config.toml
n_kv_head = 2
vocab_size = 2697
norm = "rmsnorm"
norm_place = "pre"
norm_eps = 1e-05
bias = "none"
tie_embeddings = false
extras = ["some layers without positions", "local attention windows", "capped logits"]
init = "uniform"
init_std_o = 0.0
weight_decay = 0.056
warmup_steps = 273
schedule = "wsd"
doc_mask = true
Each number is 128 + 32 x the weight over its row's rms, rounded and kept within 0 to 255. Layers, rows and columns count from 0. The size above them is the row's rms in percent of the matrix's.

# layer 8 attention output (transposed), 64x64, rms 0.134, rows 4-63, columns 32-63
size [ 66  86  69  72  79  72  82  80  67  71  52  54  78  82  68  81  65  64  67  66  64  83  61  62  91  75  60  80 116 111 125 126 113 130 110 119 138 121 106 146 108 113 132 138 109 126 118 133 112 115 121 135 117 107 113 141 122 108 109 153]
[[134 104 123 114 153  93  86 177 181  83  79 158 167 140 113 173 124 100 153 172 136 162  95 151 225 121 169  83 121  88 111 128]
 [138 167 145 113 146 173 150 105 121 141 151  97 124 167 194 123 135 132 140 110 121 189 165 103 146 202 114 184 145 117  99 105]
 [133  78 161 138 130 155 151  85 167 117 148  70 168 140 131 142 120 126 144 105 126 147 137 146 211 119 138 109 132 124 149 169]
 [ 88 113 164 176 135  82  93 111  98 159 162  93 171 109 137 119 166 164 141  43 137 133 121 127 175 178 136 135 157 134 164 143]
 [ 70 106 116 121 117 134 105  85 138 142  84 100 140 135 107 112 143 153 127 121 108 165 132 161 149  76  98  89 111  86 158 164]
 [ 65 120  93 185 122 125 124 130 139 126 100 187 111 156 155 157 133  94 152 126  86 103 135 126  77  61 138  68 141 144  71 148]
 [112 142 180 172 153 150 138 139  65  97 184 136  64 126 137 125 148 125  91 165 151  94 112 186  63 120 114 173 104 140 107  98]
 [148  96 184 216 119 152 126 151  81 126 148 192 101 108 166 123 176 135 113  94 112 157 110  86  97 171 129 166 159 141 105 130]
 [ 72 148 192  71 127 147 147 111 107 139 131 136 140 121 142 120 138 181 137 141 105 184 148  91 108 225  80  79 117  79 153 151]
 [130 103  73 163 159 100  97  83 142 123 133 110  36  85 103 151  76 129 168  40 111 164 125 108 136  97 136 105 154 178 123 131]
 [182 177 114  92 145 149 122 164 137 155 125 222 115 131 102  90 145 115 106 146 134 140 193  75 159 144 183 155 135  87 145 156]
 [ 79 140 113 150  48 123 109  64 174 145 112  98  94 192  62 159 161 117 179 127 122  91 145 147 133 128 155 152 127 174 165 104]
 [153 128 100  95 149 104 150 103 142 110 151  75 117 136 125 117  70 112 111 214 111 104 111 190 107  88 152 117  93 154  88 106]
 [163 113 192  82 162 120  65 127 152 126  67 118 156  94 161 123 117 101 103 190 132 169 118 181  98 141 151 135 123 145 125 121]
 [126 153 151 199 127 141 109 158  89 129 124 146  95 139 103 189 184 167 137  78 153 123 160  89 154 168 150 182 150 138 164 104]
 [173 157 173 149 117 182 154 165  80  97 112 176 113 122 127 111 152 161  78 179 125 129  99 125 125 163  97 128  83 123 109 129]
 [136 122 154  89 139 121 131 172 141  88 144 122  97 132 167  83 119  99  95 177 136 139  98 219 131 119  93 195 107 171 160 127]
 [ 77  92 126 139  83 119 130 141 126  88  80 157 133  67  87 160 156  93 157  74 137 139  81 129 154 108 154 157 112 146 152 133]
 [ 78 155 121 133 117 154  87 118 189 104  95 113 170 100 135 149 135  88 108 162 164  74 161 179 166 108 164 105  92 139 115 141]
 [109 108  94  65 106  67 140 124 151 142  78  89 111 123  96 144 138 171 140 147 161 108  78 135 107 103 110 129 132 164 147  92]
 [ 65 107 103 164 125  85 104 131 148 169  75  80 169  72 142 100 139 124 132 128 145  78  96 170 132  53 125  83 124 105 163 112]
 [ 99 103 104 193 111  34 115 144 159 132 131 162 100 124  62 163 122 102 127  93 139 102 148 154 130  33 142  75 137 116 114 103]
 [143 163 135 153 171 172 110 127  93 103 123 226 103  89 136 111  96 100  72 174  99 146  97 112  90 143 147 150 121 124 110 133]
 [ 94 101 188 128 171 185 149 126  85 105 156 113 153  89  71 171 149 148  89 127 111 173 120 131  91 110 157 175 140  85  86 152]
 [157 128 100 138 155  62 166  72 148 111 135 113 142 134 151 130 118 118 134 106 126  64 132 154 145 120 150 180 129 145 136 126]
 [147 125 171 104 114 161 163 133 104  92 131 197  79 147 219 144 117  69  85 162 104 145 139  96  86 153 175 173 107 109 110 112]
 [136 114 127  65  93  72 131 171 143 159  87 139 132  82  63 151 122 142 101 104 158 113 153 125 119  72 160 136 149  71 145 126]
 [141 146 116 187 161 142 141 139 127 110 157 214 110 173 142 109  85 118 110 161 141 139 132 116  98  90 154 172 136 140 113  92]
 [133 102 160 126  94 135 104 142  97 129 161 143 135 136 153  90 104 130 144 120 178 116 124 112 117 122 129  59 116 124 170 109]
 [134 111  89 143 130  82 111 103  98 158 129 141 105 120  90 155 146  83 126  95 121 112 126  50 128 142 144 142 165 105 197 132]
 [110 130 129  78 128 104 196 114 105 129 111 152 188 116  93 114 123 107 127  80 137 130 142 105 151 113  40 151 109 113 155 134]
 [151 137 127 150 120 144 184 140 121 117 117 112  90 185 102 146 178 110 136 108 128  89 155 145 144 142 119 167  93 117 133 124]
 [128 109 177 150 129 170 164 113 141 108 131 100  93 162 156 170 126 173 111 136 105 149 129 218 126  76 140 138 162  81  53 107]
 [144 115 115 104 148 170 145 153 165 142  75 140 106 128 101 125  88 148 134 103  87 109 104 156 151 174  88 134 126 171 109  81]
 [ 93 140 125 194 112 170  93 150  92 137 121 170 141 175  71 187 211 130 137  78 113  68 162 139 132 108 101 124 122 127 123 138]
 [123 132 145 143 126 125  48 126 135 118 163 189 150  93 118 103 129 144 131 132 121  77 131 145 148 160 154 159 119 115  97 107]
 [188 137 157 106 139  96 166 143  96 156 151 125 134 177 106  89 136 123 169  91 126  99 111 100 211  91 132 148  92  54 117 111]
 [122 175 119 122 134  99 168 126 126 130 122 144 192 124 111 119 119 119 140 130 117 134 127  87 100 102 112  77 148 108 127 146]
 [176 114  90  96 149 170 130 124 181 124  91 158 104 101 161 108 108  65 145 154 142 101 129 163 139 101 116 187  85 137 114  81]
 [108 129 163 136 117 126 157 130 192 165  67 106 203 167 167  86  98 108 168 131 171  81  95  75 146 101 117 178 149 112 135 167]
 [191  83 112  77 129 160 141 123 170 118 102 132 107 101 137 127 100  76 113 135 113 137 129 122 122  72 139 116 112 157 116 161]
 [178 109 131 177  91 180 188 158  72 122 145 157  59 152 180 108 146 116 136  93 131  71 122 100 127 148 103 140 168 123  87 137]
 [114 105 135  95 191 147 151 135 110 157 102 114  75 173 176 176 134 128 128 164 148 105 122  98  80 127  71 109 158 116 133 144]
 [ 53 102 158  88 112 107 107 102 114 145 168 103 124 116 122 131 105 111 126 108 146 102 171 109 114 109 140 149 121 154 129 108]
 [142 144 166 147 124 187 165 156 130 114 147 144 123 124 154  84 102 115 138  77  92 102 141 152 216  97 138 150 150 157 154  56]
 [155 160 125 138 141 150 148 116 149 128 130  97  92 175  92 168 131 162 163 126 126 126 145 121 195 110 147  89 100 140 154 147]
 [ 42 142 130 145 160 110  80 119 127 147 109 106 116 133 135 152  98 136 118 172 138 135 111 103 141  80 168 139 109 109 153 166]
 [140  75  98 190 139 142 131 106 127 127 145 117 130 109  86 141 129 186 168 168 117 175  85 131 130 149 100 108 128 162  38 121]
 [ 82 110 180 132 142 154 116 141  78 131 134  67 119 169 126 132 105 114 141  60 144  99 161 100 158 134 184 118 159 171 145  67]
 [ 72 140 150 196  78 179  92 149  71 156 150 165  85 150 132 113 149 166 144 114 133 134 135  79 142 108  73 124 163 173 147 148]
 [ 96 128 102 132 148 140 143 114  80 195 129 156 110 154 127  76  90 133 148 174  97  80 122 118 222 183 114  81 159 114 137 146]
 [106 161 134 157 123 100 131 150  82  99 133  56  82 141 118 113 110 176 135 133 116 197 125 148  66 137 156 118 126 147 123 123]
 [111 147 113 162 102 134 146 160  78 144 136  98  84 190 126 116 156 183 101 134 139  96 107 134 205 149 103 119 140 183 162 188]
 [155 171 172  96 147  98 155 117 114 104 187 144 149 140 127 161  95 107 121 152  68 182 143 120  52 117 140 136 108 121 128  97]
 [174 135  89 113 114  95 135 112 143 112 137  68 168 120 165 135  91 172 166 143 119 208 145 135 137 144 155 136 149 118  93  94]
 [ 78 107 144 161 114 102  99  71 114 136 116  73 159 111 116 111 164 149 105 162 114 130  91 132  83 143 119  93 194 123 132 141]
 [158 123 139 122 112 104 128 152 145 132 168 130 114 127 110 169 176 166  93 171 109 168  92 186 116 125  72  86 138 113 144 200]
 [124 147  93 160 107 125  95 145 138 138 105  90 197 131 146  70 116 140 189 115 173 108  86 117 201 164  93 107 122 132  69  93]
 [106 129 153 131 153  91 147 108 129 115  83  90 132 107 109 203 177  85 124 113 100 170 110 104  98 124 141 148 148 128 173 125]
 [162 138 104 171 128 195 142 165 150 140  83 135 149 159 138 179 120 127 161 136 169 105 172 131 178 147 127 112 104 126 131 137]]
# layer 8 attention value, 64x64, rms 0.151, rows 5-63, columns 32-63
size [ 83  70  74  77  76  80  84  70  74  61  70  80  79  74  79  61  67  70  73  73  77  68  75  82  72  72  79 108 115 133 123 128 130 102 119 123 111 110 131 112 112 122 145 114 122 110 129 127 114 125 123 110 111 110 125 128 110 120 141]
[[187  68  86  92 150 115  86  97 112 140 176 116 120 134 152 152  72 150 121 133 112 137  85 132 131 144 151 132 178 132 111 119]
 [132  84 186  95  94 135 113 189 152 114 159 111 189  87 113 136 133 109  96 143 120 148 124 180 154 149  78 135 168 134 100 164]
 [183 102 191  84 170 166 176 100 172 146  92 110 120 134 184 144 105 141 152  64 113 100 104 122 150 157 110  90 149  98  98 178]
 [ 86 144 107 134 127 158 179 164 111 121 155 102 167  99 149 118  80 158  89 120 103 144 145  74 129 104 146 110 151 108 161 119]
 [107 122 145 150  89 130  59  95 138 131 152 182 155 139 127 127 132 138 165 125 112 114 170  89 122 127 151  94 157 162 111 125]
 [168 153 138 158 118 122 142 102 102  96 109 159  73  97 148 105 121 115 133 165 114 154 105  77 132 174  89 128  74 145 152 107]
 [168  70 194  88 161 137 190 154 171 159 130 139 128 112 184  98 137 127 128 112  99 154  78  94 106 124 108 136 146 149  90 132]
 [164 124 131 133 119 178  87 144 115 106 130 166 115  96 166 143 134 163 113 136 179 165 108  62 112 134 151 150 111 155 116 183]
 [116 180 151  96 112 100 142 124 140 141 103  64 128 107  47 146 127 121 162 106 111 122 168  90 129 153 157 128 115  93  93 105]
 [ 76 135  85 108 134 147 141 116 139 154 129  90 171  78 102 103 114 130  69 113 113 139 101 184  98 119 193  97 139  78 106 158]
 [147 144 107 137 155 187  92 171 109 110 105 103  99 168 123 108 116 154 145 127  69 100 165 164 151 139 118  89 104 230 141 182]
 [151 177  69 129 139 102 121 126 122 127  96 110 116  62 134 107 181 106 153 165 125  85 125 129 166  82 110 107  47 157 137  74]
 [109 117 161 143 135 115 178 190 155 184 108 132 175 120 170 106 175 130 106 129 190 150  80 116 138 107 125 144  88 104 198 160]
 [156 158 154  96  89  94  83  98 150  84 201 115 163 182 132 146  71 115 138 141  96 146  87 129 109 116 123 108 177 125 128 167]
 [109 100 136 106 133  75 163 164  99 157 124 179 144 136 174  83 128 152 124 133 139 147 120 121 124  85  92 157  68 144 119 118]
 [148  86  89 162 167  99 165  80 101 106 194 131 120 157 150  91 135  97 168 100 117 143 117 106 179 152 135 182 120 149 166 109]
 [ 59 129 141 106 114 112 154 137 106 170 121 111 184 153 107 124 158 152 164  80  85 160 156 148 144 129 136 125 140 105 180 176]
 [119 131  90 167 157 151  98 136  89  93 131 137 144 149 115 136 113 160 109 132  92 127  73 194 139  90 105 104  87 111 117 163]
 [ 85 165  95 137 128  91 145 194 124 170 136  90 151 132 100 146 141 128 185 115 153  45 185 121 147 134 134 130  70 157 197 151]
 [142 166 103 170  72 152 119 123 163 188 137 127 143 139 156 107 120 134 142  80 182 104 149 125 131 123  93 117 112 163 100  93]
 [116 191 109 201 112  81  76 128 114 154  95  38  98 132 110 128 139 105 146 122 113 117 132 119 118 145 110  62 126 148 112 119]
 [163 108 147 109 149 135 154 146 128 126 119 170 142 141  86 115 151 109  81 162 146 183 130  70  70 143  99 188 100 152 158  89]
 [161 186 165 119 140 156 188 223 135  99 152 159 158 108 140 107 168 125 130 170 112 202 114  90 122 145 142 125 102 135 146  92]
 [115 151 172 146  98 151 152  69 139 103 139 108  81  90  61 129 161 113 131 117 131  68 130 199 162 115 171 129  97 178 155  90]
 [171  77 156 136 139 124 100 114  84  89 175 133 123  98 100 112 147 151 114 143 165 156 139 113  87 162 141 149 137 164 126  85]
 [ 69 153 144 128 135  92 177 136 112 113  88  42 131 137  84 167 149  91 117  80 171 176 117 142 109 138 154  88 117  91 115 125]
 [125 122  85 174 159 117 178  86 154  84 132 153  96 119  93 134 120 103  95 135 138 116 148 160 126 147  93 166 128 109 161 100]
 [142 164 121 116 140 156 140 122 116 219 134 128 165  96 171 129 120  93  80 122 179 126 116 115 103 126 128  91  56 118 112 115]
 [105 159  53  83 129 105 150 170 144 160 149  78 137 144 100 137 174 135  66 126 174  97 109 129 101 152 122 116 202 146 136 119]
 [ 82 142 153  89 128 124 210  90 129 122  85 154 136  98  70 105 111 136 128  79 126 165 180  96 127 109  89 105 100 165  90 161]
 [156  67 160 112 110  68 160  97 115  69 172 117  88 158  88 152 102 130 178  95 133 116 121 151 109 105 114  98 147 129 176 148]
 [136  85 161 150 163 141 167  95 134  83 156 118  90 151 160 188 120 124  95 105  49 149  90 112 146 120 129 148 175 110  59 126]
 [174  88 132 112 108 117 142 161 115 137 112 132  96 147  81 107  90 178  82 118  76 154  69 107 141 121 147 128 106 160 139 139]
 [141 161 113 171  98 117  95 141 133 145 134 132 114 172  66 208 136 156 129  96 152 106 151 140 100 145 127  75 154 181 177 120]
 [155  78 109 208 126 132  37 172 140  92 169 111 129 122 138  96 137 144  89 108 122 113 104 156 102 146 126 147 151  97  77 130]
 [166 148 142 125 155  62 152 138 118  99 157 144 114 102  85 116 165 101 177 108 111 140 141 125 144  89  95 143 147  76 100  79]
 [135 255 132  89 159 125 151 122 177 193  77 112 205 107  89  98 125 162 149 149 117 124 159 133 108 107 141 101 120  96 132 147]
 [172  71  74 148 100 166 140  97 126  44 124 128  91 112 166 111 119 117  88 138 191 110 135 111 142 108 106 132 130 190 134  86]
 [124 136 142 131 135 154 141 146 153 152  66 156 157 157 133 119 137 105 182 153 120  96 197 122 116 119  73 145 124 135 174 126]
 [187  72 140  97 110 129 130  76 159 122 135 141 129  93 110 131 170 156 142 164 184 140 135  59 154 138 151 150 138 147  71 132]
 [141 177 179 148  93 142 190 163 107 129 146 154 101 106 118 127 155 124 132 147 124  85  93 122 112 140 146 112 148 120  71 180]
 [132 112 172  87 115 114  81 109  99 158 140 158 126 170 177 189  74 139 134 193 109 103 145  60 104 124 132 129 159 171 141 105]
 [ 73 134 111 101 145 111  94 120 126 138 228 110 127 110 140 183 127  95  83 144 157  93 190  97 123 151 147 125  94 136 101 146]
 [166 154 156 176 108 108 214 143 153 158 152 109 116  58 151  62 145 131  83 100 108 158 117 152 160 102 134 116  98 145 121  89]
 [ 86  80 115 177 144  79 155  72 163 122 150 128 116 153  99 144 113 144 170 103 177 137 102  91 136 100 135  83  92  74 104 114]
 [ 42  88  95 156 160 115 102 144 139 140  70  96 121 136 186 190 104 154 155 179 141 145 175 123 106 111 124 152  81 131 147  62]
 [133  79 130 115 129 131 120 155 144 158 166 105 117  98  93 103 120 133 183 167  37  98  79 103 142 135 140 151 164 173  98 130]
 [101 117 155 148 118  96 131 197 105 170 193 102 119 115 187 161 118  88 122 116 152 128 171 121 141 139 123 121  94  78 147 114]
 [ 99 138 114 190 121 110 122 141 100 208 119 152 111  98 151 161 158 127 144 105  96 164 196  58 126 142 103  78 107 181 138 161]
 [108 137 126 144 145 113  97 130 108 158 107 108 139 117  73  81 123  80 126 178  74  88 147 131 112 139 116  80 129 118  53 111]
 [103  93 126 101 123 118 156 121  87 155 140  88  97 115 145 133  78 156 157 113  87 177 178 158 122 144 129 149 172 167 173 128]
 [ 87 116 187 170 161  79 147  90  98 149 115 103  92 158  71 154 137 156 121 146 171  97 116 105 173  94 152  80 118 140 137 177]
 [164 162 126  79 165  65 159  78 157 150 145 141 154 130 138 166  98 144  94 121  76 137 140 131 127 166 138 134  63 123  93  96]
 [ 87 184 108 105 134  88 125  94 148 106 159 157 136 155 184 112 152 102 153 138  77 167 137 137 167 104 149 170 175  71 112 120]
 [ 67 163 131 112 110 137 107 165 110 160 142  81 156 124 129 140 148 121 127 185  69 122 111 179 108 133 141 133 160 113 131 177]
 [159 121 156  83 123 123 104  82 153 166 136 117 115 159  67 162 136 171 110 125 116 121  54 161 149 108 147 112 125 142  72 159]
 [103 126 154 146 154 113  66 168 147 114 109 133 118 149 135 103 164  97 126 163 177 107 177 150 171 130 102 115 162  78 105 132]
 [ 50  82 114 100  88 112 155 126 143  83 130 113 159 151 125 151 158 106  43 102  88 125 129 144 109 114  88 115 104  89 141 133]
 [147 169  99 184 120 167 157 114 172 120 124 143 133 158 110 152  97 116  69 142 169 135 147 114 117 113 139 107 113 112 165 126]]
# layer 8 attention query, 64x64, rms 0.152, rows 32-63, columns 32-63
size [153 155  93  68  80 110  76  72 118  57 109 122 149  93  80 103  83  94  78  64  90  74  94  78  74  80  67  77  85  77  86  94]
[[112 139 158 104 193 147 145 108 160 160 179 164  99 170 149  78  78  87 147 193 138 186 144 153 116  74 153  96 167 170 137 186]
 [124 144 126 125 200 148 156  92 148 184 153 155  98 165 147  98  67  95 120 180 117 175 150 145  97  79 132  70 181 170 127 173]
 [136 126 145 133 197 147 152  77 139 164 179 145 104 200 155  86  84 101 132 172 153 206 130 143 112 108 144 117 200 146 144 170]
 [198  81 132 142 117 122  92 133 139  94 100 156 155  96 101 179 203  95 103  80 115 100 107 130 182 155 110 147 164  80 131  89]
 [127  81 112 132  83  91 136 165  99 118 129 136 122 106  56 174 153 141 148  90 168 106 128 106 165 129 143 166  87 140 124 123]
 [ 87 156 144 114 109 104 188 152 109 161 157 154 156 147  79  99 148  87 159 103 134  90 162 133 161 142  82 102  86 132 158 168]
 [ 57 163 158 170 143  70 138 128 101 113 131 139 138 112  77 153 147 106 145 139 107 106 125  70 114  75  94 155 137 160 194 110]
 [107 119  86 145  96 135  53 104 140  79  58 113  97 175 119 134 165  90 149 113 117 128 105 121 156 106 152 141 104 157 104 124]
 [126 147 159  90 174 155 152  97 171 161 157 179  99 175 142  92 108  76 149 156 141 155 136 128 101  85 181 104 152 178 133 164]
 [135  98 139 104  91 172 167 138 143 113 106 153 144 135 135 143 172  96 206 121 142  93 125 128 163 126 169 178  99 146  66 137]
 [ 79 151 147 115 186 145 107 111 173 159 164 157 115 165 146  88  75  96 167 168 131 152 154 127 101  73 154 101 142 166 124 170]
 [128 141 138 129 204 142 165  88 155 167 154 163 100 156 159  74  89 112 135 187 133 172 134 132  86  96 135  98 135 179 123 165]
 [160 129  95 154  76 120 137 173  96  78  85  87 163  88  92 158 171 147 125  64 110  85  94 119 173 162  77 175  88  54 121  83]
 [119  66  90  96 128 103 125  91 148 117 130 169 133 150 138 143 139 125 184 151 160  71 116 139 175 153  62 139 123 156  81 148]
 [140 121 109 136 101 116 125 141 162 146 116  82 204 130 157 110 138 137 122 171 132 208 149 104  96  59 147 168 131 126 106 101]
 [119 163 112  93 115  79 175 180 101 198 111 200  80 112 169 126 113 143 115 141 148  95 149 138 143 103 108 128 128 161 121 159]
 [116 166 201  88  80 134 132 138 144 102 127 138 152 197 131 115 129 103 129 130 159 203  87 142 146 132 112 136 147 112 142 160]
 [115 121  88 125 157 115  95 131 174  95 102 120 147  92 124 169 193  81 146  82 133 135 138 102 163 143 197 149 140 125 133 103]
 [105 138  81 156 139  90 121 103 122 125 115  72 120 186 150  84  79 150 149 150 160 169 101  88 111 132  83  94  62 173  89  87]
 [125  85 128 136 138 116 181 122 175  95  96 187 133 133  77 165 136  81 168  72 138 166 150 115 165 151 158 103 113 105 192  96]
 [181  22  81 124  91 114 113  72 175  81 131 111 119 150 102 101 175 114 127 115 123 135 120 116 118 123 125  97  90 156  86 107]
 [114 200 163 124 105 173 122 146 154 117 139 116 104 116 153 160  95 165 100 169 140  77 177 209 100 113 139 154 128  77 123 124]
 [189 106 144 116 130 164 131 113 146 102 133 140 128 150 146  89 169 172 103 154 110 170 117 165 152 107 187 128 157 142 107 171]
 [116  97 179  96 135  87  96 128 121 155 147 111 174 125 175  96 119  90  70 137  97  78 149 119 138 132 127 158 153 121 155 136]
 [173 118 151  92 159 148 110  57  86 135 144  77 102 113 134 170 106 197 134 155 148 126  88 142 105  97 146 193 182 130 115 147]
 [115 164  45 143 143 145 117 154 137 189 113 145 116  95 175 150 130 142 115 134 122 149 127  93  92 125 159 101 117 110 104  97]
 [141 192  98 172 203 125 101 105 145 116 119  37  76 130 130 125 130 122 106 123 165  79  99  90 127 106  88 141 129 118 146 120]
 [120 164  99 136 159 118 193 151 114 205 122 118  96  91  72  98  80 157 115 135  72 149 196 133  86  83 116 151  90 177 127 128]
 [128 150 169 104 115  61 111  93 130 133 130  92 188  86 130 170  88 179 126 154 134 183 105 110  66 158 138 125 102 153 101 135]
 [ 98 147 141  58 102 118 228 150 132 133 123 179  73 115  79  89 144 124 176 126 120 146 131  95 101  95  98 128 127  84 161 131]
 [167 203 113 113 179 107 137 141  58 153 141  79 128 120  91  90  89 170  97 100 112 113 116 132 114 130 111 145 136 106 114 101]
 [149 157 113 120 131 149 191 126 120 127 139 137 116 162 123 110 104  99 197 190 146 116 160  89 139 107  75  80 195 149 144 165]]
# layer 8 attention key, 64x64, rms 0.154, rows 32-63, columns 32-63
size [ 85 163 103  50 141  86  69  60 212  82 122 151 116  91  89  73  86  83  82  62  63  76  91  76  73  86  74  79  85  94  73  77]
[[179  85 101 176  86 113  85 176 162  82  99  82 147  67 122 140 162 129  99  90  75  98  82 114 120 150 123 124  99 102 118  80]
 [107 104 123 161 177 146 113 140 186 132 155 177  93 151 153 111 106  80 139 141 109 163 150 193  83  60 164  90 154 136 137 191]
 [125 118 112 139 178 156 124 120 176 126 152 168  76 171 149  95  64 105 110 149 103 200 165 165  73  85 170  91 140 128 149 173]
 [ 87 129 176  96 153 118  65 106  76 122 136 156 142 134  92  55  66 148 131 189 139 201 140  77 120 103 134 115 149 130  86 152]
 [152 115 129 130  66 119 107 139  91 105 106  69 186 108 107 148 165 162 123  99 121  77 124 108 191 188 107 162 106 131 146  69]
 [118 146 107 150  96 148 118 110 197 116  95 139  74 142 105 182 216 171 154 105 174 100 136 128 108 141 166 116 123  93 105  95]
 [164 108 166 164 132 120 103 158 144 109 157 178 123 121 114 124 213 112 162 147  93 206 101 112 150  71 157 106 127 147 132 121]
 [161 113 147 115 187 172  88  75 155 129 160 157 167 134  85 141 137 145 117 114 160 199 118 151 120 164  73 153  97 106 134 140]
 [120 133 135 105 171 144 121 114 195 141 154 187  99 152 164  92  87  86 140 177 120 178 143 158  59  90 166  90 154 146 155 193]
 [161 121 150 115 205 170 147 105 170 156 175 169  79 163 148 103  77  94 144 160 155 181 149 208 139  93 136  96 156 144 169 197]
 [118 123 146 136 167 147 131 131 204 121 134 164  88 139 147 120 125  72 122 160 113 168 121 222 106  81 165  77 154 129 131 180]
 [129 119 139 147 169 177 107 138 203 126 160 177  88 167 162  88  94  88 137 152 143 158 166 182  82  72 170  89 147 128 116 169]
 [142 168  89  92  99 105 148 141  76 125 111  74 179  93 111 151 179 183 152 131 165  98 136  75 173 177 100 146  98 134 130 105]
 [201 115 144 124 157 131 179 104 164  58 115 147 120 137 180 114 108 166  85 166 104 145 174 147 168 149 136 104  77 104  68 141]
 [200 117 100 119 150 132 195  74 128 162 101  91  89 117 204 113 121 121 155 130  55 156 114 142 110 158 125 127 135 135  88  91]
 [154 133 115 132 184  83 104 104 130  87 127 102 132 113 165  63 102 104 115 126 128 118 175 113  93 159  79 164 132  98 107 125]
 [ 26 137 102 139 126 171  79 127 150 154 156  91 150 135 146 177 155 117 103 141 139 123 161 125 157 111 139 109 115 136 180 104]
 [125 103 136 157 160  96 156 107 127  94 102 139 116  85  67 119 116 107 138 150  94 174 161 163 160 106 182  94 111 116  96 163]
 [154 153 126 109 149 174 111 139 154  59 140 107 162 153 141 189  78 123  97 115 115 152  69 147 116 130 121 148 105 137 101 107]
 [139  57 160 145 132 153  70 150 103  87 155 168 101  81 105 148 188 116 170  83 123 138 126 138 123 181 145 128 191 166 145 170]
 [131  74 211 175 124 102  77 131 180  93 162  92 148 126 129 129 128 182 153 164 173 123  97 200 170  79 129 146 134 140 148 156]
 [155 159  93 127 132  19  94 166  61 163 141 118 166 113 158  79 132  75 158 137 137  93 134 165 160 104 158 127  86 161 135 133]
 [147 115  79  69 170 157 100 118 124 149 106 123 115 129 193 162 111  98  92 151 160 137 144 131 114 176  99 166 160 179 184 128]
 [140 141 122 118 133  86 209  90 155 123 140 128 124  59 115  91 114 171 138 179 116 127  59 142 118 121 122 139 159 107 120 166]
 [128 155 105 143 142 125 218 140 103 151 185  61 123 124  93 124 112 122 113  89 125 124 114 151 162 139 146 134 117 124 179 116]
 [130 122 111 184 195  82 154 181 138 127 119 104 159  70 108 112  83  64  78  79 152  93 107 145 102 132 161 139 129  63 167 150]
 [ 79  78 116 143 137 182 137 144 108 129 105 163 154 102 166 151 109 106 134 164 125 207  96 177  92 125  69 141 130 100  16 142]
 [131 129 147 187 153 131  94 117 115 128 121 149  87  84 166  81 130 141 154 201  94  36  81 121 145 115 123 142 153 100 135 169]
 [ 82 146  89 180 101 100 142  75 125 151 157 127 139 214  76 103  91 145 106 149 149 130 133  92 139  92 160 100 172 148  82 100]
 [105 122 176 144 138 138  62 168 140 103 141 109 112 102 141 145 160  78 148 108 120 119 122 156 150 117 115 129  89 132 201 142]
 [127 151  55 130 163 136 191 154 139 150 137 133 150 137 129 159 104 152 145 135 103 120 154 172 113 121 148  94  64 143 121 154]
 [126 105 188 126  60 169 106 159 125 126 133 177 107 142 121 207 188 132 133 116  88 187 110 133 139 137 124 149 135 155  90 171]]
# layer 8 MLP up, 384x64, rms 0.198, rows 0-8, columns 32-63
size [102 114  82  93  94  94 123  95  94]
[[155  52 125 118 135 112  91 125 132 125 171 123 111 149 110 178 127 101 118 170 162 164  44 149 114 136 196 112 149 160 148 164]
 [108 143  99 136 127  98  83 144 148 120 106  97 124 179 127  99  95  54 174 168 100 163 119 120 140  99 120 118 174  86  78 166]
 [178 134 222 126 116 140 113 168 136 174 160 187 131 153 131 112 163 172 139  94 137 132  95 115 147 106 121 145 193 145 120 156]
 [116 180 142 135 121 123 108  94 150 166 145 124 126 205 160 108 117 132 145 135 107 149 184 156 152 119 122 157 112 164 114 165]
 [153 186 142 142 151 120 103 143 108 140 133 122 180 138  74 133  84  68 127 178  86 156 144  62  95 105 101 135 135 133 181 141]
 [103  88 156  86 168 131 126 129 132 115 176  90 129 144 139 120 135 142  99 162 138 139  77 213 111 148 152 140 154 174 117  97]
 [161 169 108 119 114  92 167 146 134 148 144 150 109 138  70 165 129  96 150 106  82 113 118 123 106 127 159 134 148 104 125 127]
 [164  85 105 143 178 125 102 113 123 215 127 157 100 183 147 132 163 103 108 146 150 158  87 116  94 126 134  70 128 139 133 187]
 [ 73 173 132 104 127 152 168 145 116  79 179 137 126 122 127 189 120 133 170 136  98 175 168 141 101 106 119 146 132 111 158 147]]
# layer 8 MLP down (transposed), 384x64, rms 0.166, rows 0-7, columns 32-63
size [103 118  82 102  94  95 104  93]
[[121 149  62  91 195  43  87 147  65  94 153 123 140 156 107 117  78 140 196 161 144 131 163 136 150  86 121 176 106 161  94 103]
 [147 192 115 166 210 110 131 150  42 154 122 160 119 154 164 125 170  98  85 125 126 133 142 137 108  97 134 206 110 122  47  89]
 [115 155 162  91 125 184  98 132  98 157 108  83 156 134 136 120 139 150 142 135  88  98 117  92 135 141 118 129  74  93  93 115]
 [122 122 100 120 119 140 149  72 119 173  87 164 130 108 148  84  93 127 104 101 157 152 146 122 255 119  88 148 119 147 140 151]
 [136 112 111 154 128 132 131 153  93  90 160 136 187 146 102 112 136  75 162 190  99 167 157 105 139 134 157 146 118 150  37 105]
 [162  82 123  74 177 120  69 150 134 102 157 161  63 132 103 138 196  74 155 175 164  76  95 127 177 106 123 129 102 119  91 134]
 [119 163 162 112 166 121 187 131 140 160 136 155 112 118 139 171 128 163 163  71 113 107 110 127 130 214 120 157 110 144 165  88]
 [164  80 144 115 157 154 170 149 162  95 159 110 158 132 128  91 157 101 108 149 196 114 154 183 178 135 195 189 108 128  69  83]]